Weights of a small transformer language model: width 160, LayerNorm before each block.
Each number is 50 + 12 x the weight over its row's rms, rounded and kept within 0 to 99. Layers, rows and columns count from 0. The size before them is the row's rms in percent of the matrix's.

# up: layer 12 MLP up, 640x160, rms 0.12, rows 634-639, columns 0-159
# down: layer 12 MLP down (transposed), 640x160, rms 0.117, rows 634-639, columns 0-159
up634 107:60 35 53 65 68 57 42 47 40 36 55 34 42 80 66 56 51 32 63 46 60 55 54 41 34 52 54 39 54 49 41 43 73 28 60 56 48 66 40 84 65 50 64 44 55 58 47 33 47 43 56 43 52 55 34 50 33 42 49 48 46 60 64 55 59 47 47 52 38 46 37 71 71 49 51 64 47 72 74 53 46 64 57 51 47 48 39 40 44 72 46 44 37 53 52 47 37 51 46 54 50 40 36 48 31 49 51 51 35 44 35 41 62 63 50 46 57 71 55 43 60 49 67 35 47 43 58 36 48 06 45 44 50 24 50 53 49 61 79 29 48 65 57 63 65 55 46 45 52 54 32 85 69 48 56 47 38 49 49 37
down634 109:77 46 47 62 60 73 66 44 68 47 55 54 27 45 47 56 47 23 64 53 64 71 53 64 52 47 58 48 51 32 43 43 59 67 47 54 39 40 50 64 40 54 41 40 33 63 53 41 53 60 52 77 57 39 33 56 63 53 30 54 38 73 62 51 52 44 60 31 35 70 36 43 52 60 50 45 43 43 34 39 59 34 42 60 40 37 44 64 39 58 64 50 40 47 38 51 38 58 43 63 51 46 62 38 50 51 52 54 41 56 51 51 27 38 42 41 51 39 32 36 62 81 33 51 49 46 58 54 52 61 47 59 45 64 39 64 71 40 53 49 48 57 40 31 36 20 52 28 61 72 40 21 47 64 37 53 59 69 65 62
up635 106:47 23 39 57 48 66 55 40 59 33 64 37 64 36 62 54 54 30 77 42 25 56 57 48 34 60 42 35 58 60 49 64 51 41 55 19 53 47 69 71 59 52 39 70 44 56 59 51 37 37 61 42 61 48 63 60 29 51 47 41 57 43 51 61 56 63 30 48 36 49 58 63 60 36 69 44 33 54 64 46 44 50 71 41 55 38 41 57 57 34 60 54 48 17 65 23 44 52 47 42 48 51 51 44 55 39 34 46 45 25 46 57 63 56 60 53 36 45 43 35 61 70 48 36 27 52 55 60 48 51 59 55 60 24 41 54 39 53 69 36 36 42 50 62 51 73 56 37 59 72 37 39 45 49 57 53 56 49 65 42
down635 098:30 46 42 63 48 47 50 55 54 38 48 41 43 52 37 58 56 40 69 58 51 48 51 52 51 60 55 45 25 57 47 55 44 49 77 52 41 50 45 48 35 59 34 47 29 38 57 56 68 32 44 41 66 67 69 52 55 37 59 43 52 43 52 43 61 45 58 51 38 49 60 43 46 55 56 33 70 26 45 54 43 48 37 53 61 66 58 30 19 44 38 56 54 53 48 43 63 46 44 47 52 30 47 47 30 25 51 40 41 62 43 72 39 36 55 40 40 49 53 46 42 41 50 65 70 72 42 49 55 46 55 50 56 58 55 67 62 52 45 60 53 47 49 61 50 72 44 42 44 75 57 62 73 60 53 63 99 48 56 32
up636 102:60 38 61 71 57 65 54 67 50 46 49 54 62 46 52 41 61 61 41 62 54 42 34 36 18 57 48 47 75 59 58 38 50 40 49 26 48 49 48 48 48 43 40 53 56 33 57 51 47 51 54 57 68 67 62 43 33 41 47 49 51 39 60 44 60 46 63 47 39 49 35 59 46 62 68 57 37 54 57 46 76 55 64 31 52 54 57 39 43 48 52 47 58 27 62 59 39 38 50 54 23 22 45 54 44 32 73 15 32 34 51 58 52 79 53 51 59 47 37 32 58 61 38 53 45 52 56 25 61 48 49 65 63 73 40 46 32 70 54 29 60 56 51 50 67 52 56 55 53 61 30 53 41 46 43 74 50 73 64 55
down636 098:44 46 37 56 53 44 44 28 63 60 65 37 32 55 50 32 52 40 54 46 48 61 71 48 66 45 39 71 39 46 53 51 59 48 48 64 53 53 55 60 64 59 48 48 48 38 45 57 57 48 45 22 56 61 52 59 65 34 46 47 52 46 48 69 49 44 31 51 56 48 63 35 54 53 52 56 51 47 29 65 47 65 43 53 48 58 35 59 52 39 34 43 56 41 52 44 49 58 52 41 40 65 64 27 58 40 57 49 57 59 51 68 44 39 76 57 47 76 51 67 50 34 54 30 55 56 63 60 53 59 25 27 71 28 66 53 29 46 55 55 57 36 16 59 31 62 60 41 65 73 44 67 23 59 40 33 82 41 51 45
up637 102:51 44 57 65 37 68 42 50 45 55 52 33 54 49 70 58 37 54 43 57 72 45 32 39 47 54 46 64 64 77 39 53 69 60 27 49 59 35 46 37 57 52 78 55 42 52 53 25 50 61 67 45 55 44 27 42 57 53 45 50 53 45 65 22 48 55 80 36 46 72 55 57 49 43 46 68 48 64 35 62 50 79 78 55 52 45 46 72 58 59 52 35 47 34 50 50 39 55 60 33 35 31 44 57 28 51 63 25 45 46 60 46 63 40 42 60 64 67 57 55 55 61 62 50 37 55 50 44 57 42 57 57 36 48 42 45 35 70 72 42 46 56 50 56 49 32 48 34 52 44 54 31 71 37 34 48 42 44 38 48
down637 101:57 44 64 46 54 42 50 38 66 49 40 53 63 37 60 50 70 47 42 34 58 40 59 34 47 48 60 45 51 32 55 65 70 50 45 40 40 54 48 70 56 53 45 26 58 55 44 61 30 47 45 34 41 64 65 49 64 67 32 57 25 45 51 66 42 62 55 39 55 47 58 46 70 40 80 62 62 50 57 39 59 30 49 40 59 70 51 44 62 37 51 61 60 79 55 66 66 31 51 34 53 53 45 34 61 42 51 49 43 52 33 59 59 70 41 46 62 45 26 55 13 31 71 40 38 65 36 38 52 52 41 63 62 61 58 26 47 46 66 58 54 52 68 42 43 64 33 35 56 36 43 35 36 46 54 61 38 53 37 50
up638 101:47 47 45 38 53 51 43 30 57 32 83 49 36 56 47 58 24 46 52 52 36 31 47 55 46 73 59 59 54 38 39 60 38 59 64 48 57 40 60 52 47 34 54 58 47 46 38 73 58 46 50 21 53 30 38 58 37 60 58 64 48 66 53 37 68 56 42 57 48 33 64 58 31 64 46 68 30 58 70 55 43 41 50 52 47 35 42 42 66 38 51 77 35 48 38 34 54 56 54 50 70 33 61 60 58 47 52 35 65 50 48 39 49 59 40 35 31 62 37 39 43 65 46 75 47 37 53 49 72 52 63 29 51 80 67 57 51 54 57 50 44 50 56 68 48 66 35 42 55 56 43 59 30 46 50 52 42 26 67 35
down638 097:61 81 51 55 45 66 67 50 42 67 45 40 41 44 42 21 35 51 48 29 47 49 39 68 34 58 28 40 55 45 67 46 54 35 37 55 56 45 44 31 24 55 59 58 67 52 59 59 33 64 46 64 48 68 59 65 62 48 40 49 60 62 38 42 44 34 68 55 57 52 48 47 43 57 50 53 49 57 32 64 75 40 50 70 44 76 54 57 44 43 43 54 61 48 57 28 50 49 53 45 70 47 41 68 44 48 66 62 57 43 49 57 24 43 48 50 62 51 53 45 40 50 53 20 60 54 32 72 51 64 46 58 44 50 42 40 49 54 54 57 61 50 56 45 62 32 55 16 31 66 28 47 57 52 37 45 45 60 18 49
up639 097:65 35 19 42 50 55 67 44 55 22 65 40 39 37 64 63 29 29 48 49 37 61 56 56 40 32 41 45 60 41 37 56 68 60 53 44 66 53 40 67 60 45 57 55 37 26 61 32 65 59 54 54 56 51 33 69 43 65 41 58 42 41 56 48 48 40 62 53 42 76 44 70 48 42 47 37 65 65 37 56 63 60 34 55 59 59 46 46 67 43 37 30 47 37 56 42 53 62 46 74 44 56 37 35 61 62 43 52 53 41 52 82 55 57 60 48 52 68 55 52 45 66 44 55 31 39 50 24 53 41 63 52 33 58 64 42 50 38 50 65 48 56 27 40 62 54 37 44 51 40 72 45 46 50 18 48 42 46 52 40
down639 095:40 62 61 50 22 64 74 53 46 69 71 54 55 57 37 77 47 49 38 43 39 48 34 48 57 50 50 35 67 44 44 52 29 59 69 48 49 53 41 43 53 34 47 50 46 41 42 41 60 58 50 39 43 57 72 46 50 61 71 66 41 42 53 73 60 53 49 54 67 38 22 47 55 55 39 39 54 66 66 37 41 61 61 34 45 50 61 61 24 62 53 39 55 44 25 36 61 42 42 37 66 41 22 42 42 44 46 46 53 67 49 65 41 59 32 47 34 53 58 63 81 58 55 46 75 57 57 47 22 73 49 52 51 56 58 46 47 39 45 55 40 35 58 58 47 70 53 53 58 65 56 33 30 45 47 44 27 51 49 40